From a checkpoint of a small transformer trained on Wikipedia: tied embeddings.
Each number is 50 + 15 x the weight over its row's rms, rounded and kept within 0 to 99. Layers, rows and columns count from 0. The size before them is the row's rms in percent of the matrix's.

# up: layer 14 MLP up, 2304x384, rms 0.144, rows 1381-1416, columns 192-287
# down: layer 14 MLP down (transposed), 2304x384, rms 0.0278, rows 1381-1416, columns 192-287
up1381 110:42 40 67 30 61 57 28 73 48 94 51 42 79 77 72 65 46 68 51 26 41 50 32 63 60 61 75 61 61 51 47 35 47 46 28 35 49 47 52 35 66 63 68 31 50 54 52 18 41 58 40 44 52 79 51 31 65 48 28 42 64 59 60 33 56 16 52 51 81 74 62 37 48 41 46 44 49 43 63 57 62 81 26 57 14 39 38 63 30 42 29 41 71 64 46 55
down1381 110:48 64 22 58 56 55 61 52 55 76 56 58 58 30 47 32 37 27 51 34 53 25 60 56 60 44 74 33 55 52 49 57 35 45 28 55 27 31 69 11 62 56 48 39 44 51 84 40 43 50 46 68 69 72 52 59 49 43 47 29 63 50 48 21 16 38 43 55 45 25 45 40 68 57 47 30 60 71 45 64 56 21 59 21 71 76 48 41 58 52 51 53 65 57 33 62
up1382 101:51 33 53 23 44 49 42 39 57 39 44 54 67 70 86 25 46 66 18 47 58 24 68 45 38 51 78 54 45 23 58 54 30 47 63 46 35 42 32 54 60 52 49 83 59 52 84 65 41 25 43 28 53 48 59 31 45 66 50 32 44 27 56 45 38 41 66 33 52 50 50 36 58 60 46 49 60 48 49 60 38 27 46 31 62 41 57 61 58 69 53 22 41 56 68 37
down1382 097:50 62 47 48 35 51 55 65 35 45 54 29 51 41 53 44 58 62 47 36 54 40 44 57 63 36 26 46 41 30 25 41 56 67 59 50 43 46 48 61 48 59 64 48 48 64 57 57 68 46 64 83 71 39 38 83 67 55 53 63 24 12 33 51 74 56 72 74 17 29 41 32 49 39 34 53 24 14 53 52 48 47 57 72 54 73 65 45 53 48 41 53 21 31 58 59
up1383 092:58 79 65 37 37 29 32 37 53 54 42 38 77 29 19 66 38 36 39 38 35 50 34 41 60 56 38 39 41 41 61 68 47 42 41 72 70 48 40 49 63 66 52 65 68 76 39 56 50 55 71 09 28 42 37 57 12 32 61 62 47 62 39 80 54 44 60 49 50 45 38 68 33 66 64 50 36 67 56 68 57 42 80 67 61 82 47 42 56 37 53 68 60 26 65 21
down1383 090:44 51 21 54 50 57 70 57 41 68 56 70 55 53 87 62 48 52 36 44 65 59 56 46 42 44 58 41 58 57 59 58 39 78 70 78 49 21 59 45 66 50 58 63 38 47 43 42 58 24 47 78 63 42 54 52 52 73 59 56 46 56 81 60 40 39 60 56 26 47 47 40 59 46 43 52 61 25 31 26 59 27 29 71 69 64 50 45 40 96 52 51 41 52 43 66
up1384 097:35 25 60 43 55 38 52 42 63 58 30 55 45 32 36 11 22 30 45 67 45 53 71 45 55 43 46 27 40 63 46 40 46 28 34 35 56 56 57 76 48 69 54 99 43 38 48 56 53 66 17 60 42 78 27 47 37 44 26 55 43 34 42 67 40 44 42 62 60 44 98 63 48 86 57 41 57 55 58 81 37 49 46 88 58 31 41 61 62 55 38 29 52 57 64 39
down1384 096:48 42 32 53 50 47 81 34 67 53 52 48 50 54 41 72 48 48 53 39 72 41 50 46 62 44 39 54 41 47 52 61 43 31 48 19 65 67 52 69 62 41 44 43 60 68 68 40 62 63 63 44 63 59 65 56 33 58 54 37 64 63 43 65 55 42 64 70 35 85 28 56 67 42 76 40 57 48 63 73 50 52 32 34 51 39 44 34 56 76 39 69 64 47 72 60
up1385 086:54 53 28 53 51 66 50 52 47 51 46 48 34 55 48 19 66 58 46 34 30 47 62 49 46 54 47 57 69 75 75 43 54 57 32 45 86 39 54 34 60 58 46 65 64 28 38 68 41 38 55 51 54 61 39 69 84 57 43 57 57 40 66 47 44 41 39 54 72 41 70 42 54 34 65 25 42 62 62 46 29 79 53 54 38 63 48 64 60 26 63 47 48 48 72 35
down1385 090:64 24 31 75 40 36 43 50 66 51 33 51 59 72 44 71 33 61 39 37 47 57 19 48 73 16 28 42 53 65 39 30 30 57 54 57 41 45 67 58 51 50 77 61 45 46 49 43 59 78 75 72 66 74 52 54 34 71 34 47 59 47 37 64 51 63 37 37 79 46 47 40 49 42 62 66 36 48 58 69 31 22 53 50 62 52 51 64 38 47 53 24 42 47 27 74
up1386 098:23 74 41 55 27 49 77 51 73 37 71 19 60 73 48 54 73 26 48 32 36 53 61 33 44 28 44 46 57 65 50 54 72 17 53 24 65 55 27 52 47 58 39 59 46 37 45 69 56 61 45 74 50 54 53 40 37 73 43 53 34 48 36 49 48 38 67 42 69 44 45 71 88 41 40 56 39 39 35 70 77 57 53 63 31 65 67 58 29 48 21 64 47 39 32 27
down1386 097:66 52 33 34 49 67 27 54 50 57 45 59 36 43 54 46 35 64 55 68 37 37 47 30 08 67 66 70 48 53 53 18 42 55 50 60 26 44 58 28 36 45 21 44 74 68 82 37 59 63 32 43 38 66 57 62 59 27 53 61 30 62 63 63 42 47 49 57 44 49 55 60 57 71 65 64 47 58 57 23 47 39 71 46 62 68 54 50 44 54 45 49 66 45 52 59
up1387 099:60 46 85 34 58 57 57 23 59 51 77 66 57 43 40 38 53 61 66 31 26 44 59 32 40 41 55 56 60 48 67 54 45 51 60 45 61 50 23 47 53 62 57 61 43 45 25 62 47 36 63 78 24 30 65 16 57 31 69 62 50 53 45 51 16 63 57 42 45 55 49 37 45 78 60 44 49 38 55 59 55 60 56 50 38 64 52 41 52 16 55 85 63 56 45 55
down1387 100:57 54 49 48 83 77 49 36 45 32 30 56 64 25 34 80 43 70 45 67 75 34 52 21 41 69 65 58 45 61 78 51 53 56 55 80 48 55 46 74 58 56 50 53 24 43 66 99 69 57 29 45 33 64 37 39 38 24 87 42 57 28 66 57 69 42 49 59 71 59 54 56 77 57 34 25 47 56 47 83 56 72 33 52 46 52 57 38 39 37 52 49 35 60 80 58
up1388 111:63 52 48 31 46 32 58 70 59 42 36 47 87 27 61 72 39 60 79 49 48 24 68 42 44 41 41 82 71 79 58 71 50 54 52 43 50 53 62 34 71 65 18 37 66 85 50 49 31 60 69 27 36 54 60 31 67 39 49 48 38 54 57 25 66 59 49 60 59 39 41 00 31 68 53 46 21 33 44 63 64 55 57 63 40 66 51 45 48 67 25 24 74 61 48 71
down1388 111:69 54 47 45 46 40 74 46 44 69 44 71 69 08 43 53 43 35 73 44 24 83 44 49 30 43 66 41 36 42 36 58 47 20 38 57 67 44 60 67 24 45 45 53 71 55 45 32 72 49 25 35 52 54 79 50 68 51 54 79 67 29 51 65 35 63 89 52 56 59 32 58 63 31 27 33 46 46 62 30 56 49 61 59 31 60 65 60 58 42 43 44 32 42 31 55
up1389 098:48 43 54 70 47 72 60 73 40 32 58 53 53 51 55 27 46 73 67 14 46 57 92 53 51 56 24 36 47 37 67 48 62 75 72 42 77 38 30 55 44 46 37 57 59 60 41 84 67 21 48 30 57 36 32 43 60 57 54 48 46 23 75 43 49 52 52 39 65 50 31 46 20 74 73 53 16 51 49 49 46 30 31 48 71 62 59 44 33 67 30 60 37 52 42 66
down1389 095:73 73 61 51 41 86 50 66 59 47 50 31 46 56 84 49 66 42 38 30 58 87 40 68 00 48 59 76 55 72 53 46 66 38 74 69 44 09 47 77 59 44 77 51 38 39 20 52 63 44 45 64 52 50 42 56 60 58 62 41 60 40 44 69 50 49 51 65 45 54 35 59 62 47 64 48 48 49 58 68 42 08 26 29 40 30 58 37 52 46 32 50 54 37 72 63
up1390 101:95 56 78 32 52 75 32 73 60 38 35 41 45 61 87 21 43 48 64 60 59 40 62 47 38 25 32 42 52 50 42 48 59 43 41 60 47 75 34 60 25 50 57 42 48 63 62 42 66 50 71 34 09 55 50 56 42 57 52 51 38 68 36 46 87 38 34 45 44 70 49 44 33 52 40 58 79 43 81 81 73 49 49 33 30 38 34 48 62 72 54 69 37 57 68 49
down1390 098:35 45 56 60 49 48 69 74 63 56 33 45 60 31 73 36 40 64 49 48 09 43 54 32 59 69 54 49 53 52 26 59 36 59 33 26 62 71 48 69 28 65 37 69 83 53 56 54 71 47 48 53 36 87 62 62 61 89 36 42 62 36 41 35 41 53 33 54 56 46 72 45 56 30 45 56 43 44 32 56 77 39 47 43 54 39 60 34 55 49 55 64 13 79 90 55
up1391 109:42 64 66 70 61 46 51 60 31 63 54 55 61 65 79 54 78 69 31 64 52 59 65 49 55 60 44 35 44 43 33 67 55 37 47 44 20 66 35 51 59 54 68 53 63 75 45 78 64 49 59 72 55 74 60 50 50 34 50 58 45 45 77 72 39 49 60 18 56 52 65 75 31 54 72 71 41 55 68 24 62 62 29 79 59 34 52 42 60 58 62 26 54 62 76 69
down1391 107:37 45 46 61 38 68 44 49 47 64 38 51 39 39 30 61 22 42 41 77 47 54 57 74 30 55 23 52 54 55 61 64 58 48 73 56 80 42 49 45 34 45 62 66 69 36 79 22 38 40 30 71 45 37 52 53 66 41 49 34 67 53 44 29 46 66 32 68 36 33 62 50 33 38 41 58 54 40 33 68 31 40 61 48 49 46 27 42 46 75 55 65 22 55 78 26
up1392 087:25 59 63 37 62 53 38 55 49 64 71 59 46 34 33 62 72 52 46 47 44 31 45 54 43 71 42 46 51 48 31 46 59 61 60 40 35 62 68 34 55 48 65 55 37 19 47 49 75 38 44 74 24 73 46 75 50 28 45 72 65 61 34 40 33 67 40 52 31 54 69 41 51 39 43 44 44 27 23 59 24 41 47 57 42 36 82 50 58 59 66 44 39 35 37 28
down1392 085:60 08 52 52 39 58 40 64 56 50 56 47 66 57 66 41 50 38 47 75 02 56 54 51 57 45 30 66 47 40 56 50 48 39 65 42 56 23 60 52 41 61 54 66 41 66 71 52 53 66 48 38 61 35 12 64 64 62 43 48 72 46 44 49 83 56 33 40 55 58 71 62 37 42 32 51 37 72 59 65 51 59 57 39 35 59 49 33 60 69 68 54 73 53 40 71
up1393 097:60 63 53 48 61 45 43 66 28 37 54 62 55 65 48 37 39 58 33 57 59 39 52 75 39 64 62 57 65 47 44 27 42 30 47 28 59 43 46 23 72 40 60 76 33 46 36 28 70 82 63 29 64 42 45 44 47 84 53 38 52 43 69 32 55 48 48 32 28 51 51 69 47 64 52 42 57 65 63 47 58 65 36 72 42 54 48 42 63 35 62 43 18 58 57 68
down1393 100:55 64 46 33 46 43 53 61 60 51 58 23 69 66 42 42 47 43 62 34 47 42 49 42 13 30 62 58 61 43 69 50 25 49 31 99 83 53 51 45 56 27 42 56 44 53 33 31 38 32 31 56 51 79 59 53 34 35 59 60 41 57 57 47 53 42 64 37 51 32 40 60 47 36 25 56 33 53 73 55 50 37 43 41 55 20 40 46 58 56 46 35 43 47 47 44
up1394 079:26 60 34 72 48 55 53 25 57 56 61 49 62 55 68 42 29 56 61 58 48 46 35 81 73 62 50 45 62 59 46 36 54 32 53 43 46 44 43 49 03 36 50 51 52 29 87 15 50 26 52 53 49 49 65 41 44 34 46 38 65 52 61 45 55 55 44 68 53 51 37 73 65 73 32 34 37 47 59 44 34 65 56 34 55 79 51 32 77 68 40 31 67 41 47 75
down1394 075:49 40 64 42 45 36 54 50 03 39 37 20 34 55 60 59 84 64 53 42 49 50 64 48 44 64 39 12 35 64 36 42 45 55 44 38 40 43 54 76 64 59 35 49 70 48 50 46 40 50 52 62 49 33 24 49 33 83 80 68 47 72 20 56 24 43 52 66 34 51 26 55 29 52 78 59 61 51 38 76 33 71 86 66 62 41 45 49 57 36 63 59 42 37 59 24
up1395 107:65 42 46 26 32 45 46 48 48 58 61 63 42 56 60 45 38 20 29 51 45 42 61 57 62 56 51 52 41 62 73 36 35 40 63 39 74 45 32 37 61 24 44 58 70 43 70 71 68 41 42 35 38 46 64 32 90 25 30 60 80 55 62 66 54 37 50 50 46 51 63 65 57 64 59 57 33 49 31 24 49 66 45 32 57 60 38 33 31 52 69 53 72 38 65 66
down1395 101:60 40 34 67 22 80 65 57 69 44 47 42 66 65 45 46 50 23 52 36 61 78 76 56 53 17 55 42 50 54 66 57 60 26 62 32 23 33 71 27 31 49 37 35 51 64 31 38 92 25 42 66 48 48 68 56 67 64 48 46 40 55 35 63 45 40 62 40 57 48 53 33 51 65 79 37 54 48 80 26 53 70 40 67 15 20 50 67 33 56 31 46 69 52 60 41
up1396 099:28 77 68 39 22 32 47 32 53 24 47 56 39 51 58 69 31 69 39 44 36 59 58 36 53 48 32 23 66 21 20 35 34 32 60 48 43 53 66 74 03 42 43 42 61 61 54 49 38 46 57 70 50 64 43 47 29 49 77 25 56 34 46 67 34 65 57 44 50 45 57 60 49 52 69 35 48 51 30 57 44 77 66 39 31 48 39 48 50 36 52 67 62 45 64 14
down1396 100:28 41 58 41 61 60 66 31 61 48 54 64 46 62 33 17 53 41 42 86 37 41 36 28 63 32 43 68 33 64 51 69 51 62 46 61 61 48 32 23 83 62 53 35 31 29 39 50 42 28 63 49 31 49 46 55 57 37 47 42 29 74 77 57 61 50 40 63 46 35 74 48 36 51 67 47 59 40 48 45 45 47 38 19 45 58 39 93 44 59 61 47 54 43 09 32
up1397 097:64 38 75 73 63 48 53 36 63 43 69 37 48 48 68 50 42 54 28 74 39 52 54 57 36 33 48 63 36 61 44 34 79 51 55 39 43 47 41 65 29 60 74 35 52 55 42 71 49 52 57 48 46 62 41 64 56 64 55 70 64 60 19 68 55 36 75 38 54 87 36 32 63 51 56 66 61 28 40 35 44 57 50 43 48 48 63 37 63 65 67 48 57 64 65 64
down1397 099:47 47 47 92 57 46 73 51 33 60 53 42 63 53 44 69 53 22 56 46 42 50 91 55 47 62 26 25 44 42 16 42 29 42 30 27 74 68 50 37 38 49 45 66 64 35 28 52 74 60 75 37 47 51 61 17 60 21 45 85 62 29 41 70 31 62 41 58 30 51 50 54 62 29 77 43 23 63 59 62 33 48 66 52 31 58 40 66 80 66 34 36 33 43 50 50
up1398 104:49 63 56 69 67 58 18 40 94 43 55 42 70 31 49 65 51 81 37 22 35 35 56 51 44 54 52 31 15 40 72 51 42 38 42 49 53 38 22 59 38 47 50 80 50 64 74 65 26 44 74 55 32 49 57 46 58 35 61 60 40 47 13 67 50 65 34 38 28 54 67 35 37 79 54 63 46 92 32 48 74 43 63 58 56 34 64 60 66 32 58 51 39 45 51 69
down1398 101:40 35 35 78 42 53 76 60 72 34 21 54 63 66 46 55 48 64 59 47 60 66 53 53 53 39 48 71 58 53 54 36 16 62 50 29 69 39 36 67 48 60 49 32 58 64 70 13 46 57 24 42 25 31 14 48 70 72 80 26 32 54 39 41 39 53 56 25 43 48 46 70 58 70 60 51 74 71 26 79 34 68 47 37 44 49 60 58 27 39 61 31 25 50 49 61
up1399 125:74 52 50 68 67 25 85 61 98 71 69 27 49 70 64 26 62 77 50 58 49 68 65 30 48 58 34 43 54 48 19 52 34 59 43 43 42 53 58 49 77 56 39 44 76 31 15 36 24 41 69 30 53 62 71 65 53 60 35 43 18 56 67 49 74 61 18 43 56 40 57 46 70 45 44 56 36 47 65 66 54 60 33 41 54 73 86 50 39 47 54 42 35 50 86 60
down1399 119:70 46 41 64 60 75 99 30 50 32 31 50 45 43 47 50 55 31 52 56 60 39 49 84 63 39 19 60 58 60 39 22 70 45 57 54 60 59 46 24 24 53 72 59 51 42 68 22 61 83 50 58 47 25 52 39 57 45 39 46 45 67 45 60 23 39 49 28 33 49 39 47 46 50 49 38 52 42 48 21 62 62 59 31 41 22 38 49 26 50 30 54 51 58 26 49
up1400 090:50 55 63 66 55 49 44 36 56 47 68 54 57 77 56 17 59 63 18 58 38 66 42 51 39 30 52 59 37 65 66 55 54 65 38 50 58 47 22 38 17 57 57 43 37 38 47 64 53 67 73 38 28 72 46 50 67 47 50 42 53 35 59 42 64 25 46 70 71 51 45 67 51 34 32 73 39 60 46 64 38 50 49 55 70 42 34 57 38 37 65 48 68 48 48 61
down1400 090:56 81 40 44 55 59 49 48 55 39 24 47 37 65 59 71 53 71 48 51 52 47 73 55 41 28 47 42 44 83 74 44 65 57 60 68 59 69 51 70 43 41 76 34 62 61 58 54 71 28 47 78 33 25 54 41 42 48 71 33 44 61 38 32 67 72 42 52 52 35 82 54 58 19 41 47 49 48 94 77 40 50 24 37 32 47 82 36 32 61 58 61 77 39 71 27
up1401 098:23 43 33 43 76 30 22 31 59 55 44 91 27 69 41 29 58 42 95 44 36 02 64 39 66 52 41 63 51 32 22 29 55 52 57 57 65 64 61 57 75 48 34 48 62 73 27 64 50 76 62 46 71 70 54 36 25 37 67 34 31 62 58 55 34 45 89 67 31 38 59 61 50 67 49 45 32 53 69 32 28 56 45 68 39 73 52 71 41 70 41 48 20 50 71 51
down1401 095:52 80 60 27 51 56 59 44 56 56 42 07 65 48 67 56 31 62 46 61 56 42 41 48 47 24 66 53 39 58 54 46 42 43 39 67 40 33 66 41 16 11 63 63 43 52 58 58 76 78 32 61 36 33 52 13 37 78 52 41 60 47 52 52 47 40 85 66 55 86 66 28 33 38 40 53 73 44 68 49 25 32 38 42 58 76 33 38 39 64 58 50 66 44 23 45
up1402 094:60 54 42 64 83 78 59 52 65 48 65 42 72 56 44 32 48 47 54 53 61 37 29 50 51 47 33 53 55 44 53 25 53 34 73 58 66 55 48 65 57 47 60 61 52 82 60 37 51 20 54 51 53 45 60 43 79 34 38 49 48 43 63 42 44 56 53 50 64 37 39 44 42 46 69 24 76 38 67 39 56 31 50 35 84 51 50 23 61 53 67 39 57 42 62 52
down1402 093:79 38 53 48 36 54 65 70 46 22 52 61 28 57 43 39 51 23 41 03 47 55 56 74 39 58 58 40 47 56 48 54 33 47 49 76 33 70 60 41 61 61 42 47 50 54 48 56 45 39 41 57 63 49 67 52 38 47 11 62 31 41 59 41 58 61 30 61 71 57 24 73 59 42 18 43 23 35 54 39 83 66 61 39 48 53 39 52 61 74 77 44 71 35 27 51
up1403 111:52 73 41 43 52 41 32 61 46 19 51 72 54 67 44 56 41 63 45 49 14 67 51 38 56 58 50 31 37 36 21 36 60 32 63 57 55 58 23 36 40 36 57 17 19 38 58 50 44 67 58 57 58 49 60 46 45 52 60 35 73 30 36 75 39 69 44 61 81 43 37 50 68 30 34 56 52 69 66 48 49 59 25 43 45 66 42 58 59 45 93 40 51 76 62 15
down1403 118:54 28 59 73 43 39 68 65 55 52 54 32 55 76 28 59 35 59 77 47 34 28 49 47 69 55 59 53 33 27 31 61 54 61 30 59 59 49 66 33 54 54 47 58 32 69 50 74 26 38 35 37 52 38 39 58 70 08 45 43 56 58 56 70 49 70 43 71 56 27 29 45 61 66 55 66 61 36 32 60 46 71 32 65 83 65 48 33 39 52 42 43 54 36 70 49
up1404 102:51 61 53 43 63 61 45 42 71 60 55 56 65 62 30 31 35 41 58 66 62 43 99 55 37 64 49 66 55 44 62 56 44 45 66 52 37 73 35 53 78 43 64 73 63 40 39 44 39 38 75 28 35 48 43 47 46 74 46 62 53 80 56 46 50 47 28 80 38 90 55 63 58 75 52 36 55 65 61 65 31 66 43 57 63 41 69 31 84 60 51 22 49 46 33 60
down1404 101:81 68 77 38 58 49 41 46 69 63 56 55 47 54 45 46 88 44 50 43 30 59 50 45 42 54 26 62 70 31 43 62 34 65 54 34 40 60 24 70 64 12 65 13 48 47 63 46 51 51 25 58 47 50 75 54 68 65 20 51 50 38 19 54 65 52 53 28 45 19 55 41 58 50 55 51 44 48 25 32 77 57 46 69 54 22 71 55 71 36 26 53 33 36 28 28
up1405 098:58 58 58 67 49 62 45 38 79 72 63 60 35 39 67 31 51 44 38 63 68 71 41 75 54 48 21 71 67 56 69 49 51 52 39 26 33 72 32 43 43 44 49 56 53 42 47 65 23 56 38 57 36 54 34 70 38 59 19 05 45 45 71 41 55 49 39 51 48 40 57 67 62 77 41 47 48 69 54 49 99 38 34 73 94 47 61 48 54 25 66 61 30 52 81 53
down1405 096:57 56 51 46 43 43 41 46 34 52 38 49 78 38 50 41 53 56 74 11 71 54 58 55 33 73 39 64 80 45 56 72 48 61 65 66 44 24 23 72 33 59 55 45 20 49 68 54 53 52 67 30 46 54 29 24 40 16 54 53 69 75 57 54 41 53 61 42 57 25 38 42 38 43 71 55 59 53 49 53 48 51 73 31 23 36 49 64 35 62 67 38 63 55 56 29
up1406 114:41 67 43 60 55 42 68 48 49 50 33 33 54 36 69 58 55 48 54 63 55 57 78 66 39 61 24 55 88 45 44 78 41 76 46 59 44 72 28 38 29 63 72 46 75 29 81 61 64 70 36 62 52 52 71 43 56 73 41 44 36 45 48 60 51 52 48 81 51 41 67 79 68 41 40 34 34 65 63 65 54 46 46 37 78 21 42 51 38 51 29 32 44 81 48 62
down1406 097:78 72 29 70 36 54 48 72 39 22 49 51 60 45 50 52 55 69 37 57 48 49 52 36 59 63 58 53 22 49 69 40 34 67 46 47 60 50 76 48 31 55 42 49 52 66 53 44 67 46 73 38 61 81 70 53 55 26 33 56 75 67 87 30 57 44 43 51 48 51 29 28 66 61 44 81 45 54 47 05 35 44 34 48 53 57 50 72 59 44 47 54 57 40 51 31
up1407 099:45 44 72 48 24 48 51 55 55 82 48 67 39 39 46 57 43 38 51 72 53 42 45 45 56 40 64 48 61 54 54 20 47 49 39 90 74 62 37 51 50 54 71 25 45 46 57 56 31 39 58 44 40 37 50 71 63 55 55 39 42 47 67 81 55 74 22 29 40 40 37 35 43 59 82 37 49 41 57 56 61 50 60 55 44 61 24 53 38 39 68 48 34 61 57 19
down1407 099:36 49 35 38 64 49 24 45 61 33 41 45 40 54 43 55 58 40 49 57 41 63 72 72 34 32 78 51 37 59 65 50 69 55 75 19 30 28 58 62 56 55 58 77 58 46 48 34 54 56 49 53 34 63 80 41 24 39 56 45 66 59 24 40 62 35 54 46 43 29 63 61 59 37 45 39 62 40 47 25 56 61 46 48 41 32 51 57 52 48 45 64 86 59 49 35
up1408 104:55 31 51 60 40 48 39 51 50 41 53 24 48 42 46 62 48 72 65 58 35 56 34 16 36 50 59 59 37 47 60 61 71 33 52 19 38 59 47 44 28 28 47 45 40 43 38 33 62 62 34 34 76 40 65 66 68 55 48 59 66 44 70 38 54 58 40 51 36 48 53 69 73 55 46 38 40 55 61 64 49 40 46 64 57 54 19 68 40 41 69 55 43 99 51 58
down1408 099:26 64 64 63 29 83 78 31 60 42 51 51 40 49 64 55 78 34 63 28 67 65 69 65 42 46 64 45 83 57 60 48 50 59 70 79 46 38 64 13 71 66 40 54 51 43 50 55 66 41 66 50 22 22 60 52 63 51 58 39 64 71 54 60 52 58 43 59 53 82 49 31 54 31 30 48 40 37 43 57 48 53 64 49 52 41 49 55 38 53 43 40 28 39 50 47
up1409 107:63 67 46 62 42 28 56 34 55 21 69 67 65 73 54 52 70 44 37 27 46 30 54 50 53 65 70 13 52 34 49 59 49 55 48 32 54 57 52 40 45 52 26 36 72 77 47 44 61 65 57 63 62 61 68 54 51 70 33 42 70 21 23 54 65 46 74 55 26 58 69 47 62 59 81 55 54 62 17 65 41 55 39 43 50 34 79 64 69 33 33 13 26 37 54 29
down1409 110:49 63 63 41 08 36 54 63 36 59 31 40 54 78 38 42 72 66 56 04 58 45 24 45 60 57 50 52 33 51 71 77 55 48 54 60 43 55 10 52 80 68 31 60 52 40 42 58 42 47 25 25 59 50 60 11 59 59 26 37 40 72 43 38 55 62 41 34 66 50 39 47 47 72 44 58 73 50 31 55 47 33 56 36 30 42 37 80 52 43 48 46 25 47 68 54
up1410 094:47 39 41 32 55 34 59 36 42 63 38 62 75 47 73 21 78 46 80 26 51 54 67 69 74 55 36 48 74 47 61 40 58 03 52 53 67 59 33 53 54 30 42 38 26 62 28 38 57 34 77 47 78 64 49 68 95 88 60 32 24 44 58 67 53 48 36 64 21 55 73 44 62 56 65 45 47 64 42 68 42 35 27 29 45 49 58 41 32 49 38 66 68 42 43 36
down1410 099:63 51 33 52 55 36 41 36 65 68 46 62 44 49 73 23 71 51 55 36 37 53 86 29 42 46 60 52 51 79 72 44 49 80 33 30 59 57 42 59 53 36 50 50 32 66 42 25 35 43 56 59 54 45 34 21 69 41 63 25 68 52 83 83 54 77 60 16 68 47 30 41 64 27 52 48 60 25 22 80 57 26 54 66 42 59 76 41 54 55 55 66 59 55 44 21
up1411 132:46 24 40 57 37 60 38 23 59 66 61 49 33 34 63 33 63 42 47 67 52 54 58 38 59 51 42 44 68 37 51 57 48 41 33 60 40 54 42 29 51 56 80 67 37 68 46 66 72 46 55 47 70 40 31 22 75 62 33 41 56 43 45 43 56 55 46 66 22 16 66 45 55 49 52 46 67 53 39 48 51 68 44 34 33 62 48 82 31 47 80 28 56 63 37 59
down1411 115:49 42 55 41 47 66 45 54 51 31 79 38 44 47 50 47 70 52 56 62 16 71 48 47 53 52 78 72 30 26 41 49 63 53 38 34 60 49 50 16 60 52 58 29 53 79 36 65 65 47 43 27 36 49 70 55 42 63 46 57 52 46 57 14 69 49 63 25 67 37 39 60 60 33 49 48 70 48 48 40 56 69 37 75 36 36 23 64 70 43 38 45 34 38 63 53
up1412 094:28 39 45 70 49 65 42 21 38 28 52 54 46 63 64 51 80 40 70 45 42 54 60 29 62 59 39 53 55 40 41 89 41 78 55 47 48 22 24 39 59 69 42 70 46 67 56 50 40 42 58 21 49 60 77 65 56 75 52 51 51 44 27 60 65 47 40 48 51 36 62 13 74 47 57 47 52 60 39 72 65 54 57 55 49 66 74 45 43 42 57 58 40 36 41 42
down1412 098:65 51 37 66 58 24 29 52 88 58 75 42 67 43 44 42 42 65 76 59 64 00 40 38 44 69 63 44 64 54 41 44 49 54 54 53 31 82 47 32 39 71 64 67 49 62 67 60 45 41 59 40 45 40 47 51 30 70 58 49 62 55 46 42 47 41 55 35 44 46 65 74 51 55 51 40 66 52 65 31 56 45 19 61 43 58 56 43 45 48 39 49 49 38 24 59
up1413 100:36 24 37 41 67 46 59 46 62 36 63 46 48 63 74 37 57 58 48 55 59 58 10 42 37 55 69 44 48 34 54 78 42 62 53 60 57 58 51 46 73 65 53 41 21 41 38 53 43 47 27 42 46 37 39 59 57 34 39 30 53 33 43 48 38 39 52 47 71 70 39 87 58 60 26 37 55 27 51 61 73 36 72 11 51 66 46 82 90 38 78 50 45 64 37 45
down1413 097:42 70 22 40 25 37 40 40 47 35 53 49 44 24 18 50 38 56 50 25 64 39 84 63 57 47 26 79 61 24 30 47 32 30 43 46 75 52 59 71 54 80 50 92 74 63 49 77 66 58 85 51 58 49 67 87 25 55 47 35 29 49 64 68 57 45 64 67 51 19 73 28 66 67 55 62 49 43 42 21 36 56 35 59 51 44 50 35 79 63 54 51 37 33 34 55
up1414 096:39 26 42 60 42 41 60 26 53 73 63 32 51 45 45 45 76 52 09 58 57 28 48 34 75 47 60 09 52 48 60 59 41 55 50 48 61 49 38 74 47 64 48 54 99 31 39 44 49 44 29 45 34 49 45 50 55 46 44 54 49 21 75 38 64 68 52 59 52 35 53 37 59 54 17 63 59 47 50 66 30 64 25 27 58 51 62 58 49 63 34 44 67 51 86 45
down1414 100:43 50 63 44 15 46 41 78 70 57 46 91 60 33 24 48 53 72 49 34 54 40 16 33 46 40 40 46 21 61 48 52 44 50 52 45 49 34 44 49 61 69 83 54 29 83 34 50 43 37 76 30 41 09 55 14 29 16 56 56 13 47 63 72 69 30 51 51 64 60 65 35 69 57 65 55 47 41 50 57 35 46 46 50 49 49 33 46 71 58 63 56 40 67 75 23
up1415 107:64 77 78 36 57 61 36 36 42 45 25 48 59 70 49 59 52 49 49 40 35 44 27 57 38 52 84 56 54 42 46 60 29 13 53 69 62 34 62 58 40 65 53 72 78 50 28 58 45 60 67 31 45 53 27 31 50 68 49 30 58 45 58 50 58 47 32 50 44 52 24 55 35 63 38 01 21 66 55 32 30 50 46 55 54 58 61 73 64 65 36 78 37 57 16 65
down1415 108:28 49 32 68 53 54 60 58 36 63 53 79 48 76 37 60 53 15 55 53 63 57 35 53 34 48 47 65 38 49 43 44 78 38 83 35 45 18 48 43 77 49 57 36 58 46 46 72 62 58 70 48 30 43 37 68 51 69 37 42 08 54 61 43 61 45 36 41 54 45 35 42 56 50 49 60 46 26 17 70 70 54 31 45 57 81 32 73 28 60 41 38 55 35 87 57
up1416 107:33 69 21 59 73 75 32 51 52 38 59 43 62 46 53 41 44 53 42 62 56 70 25 33 52 54 66 31 59 56 45 38 25 48 54 21 75 60 32 58 54 48 19 30 62 36 39 30 56 77 45 19 69 64 45 52 73 67 33 63 54 60 50 66 38 41 78 39 32 43 61 59 85 57 26 38 43 50 29 83 41 39 54 51 37 88 55 21 37 46 50 61 64 39 63 55
down1416 099:55 14 67 44 43 89 61 33 58 66 55 69 51 27 29 53 49 31 40 36 43 33 59 74 61 39 64 45 31 31 54 53 51 62 35 57 40 34 39 24 39 46 77 80 57 62 43 38 45 51 43 41 68 41 68 70 38 59 47 50 20 22 24 37 39 34 61 41 43 43 51 11 56 63 56 78 48 74 45 42 69 41 65 59 65 49 32 37 57 75 74 49 71 58 73 52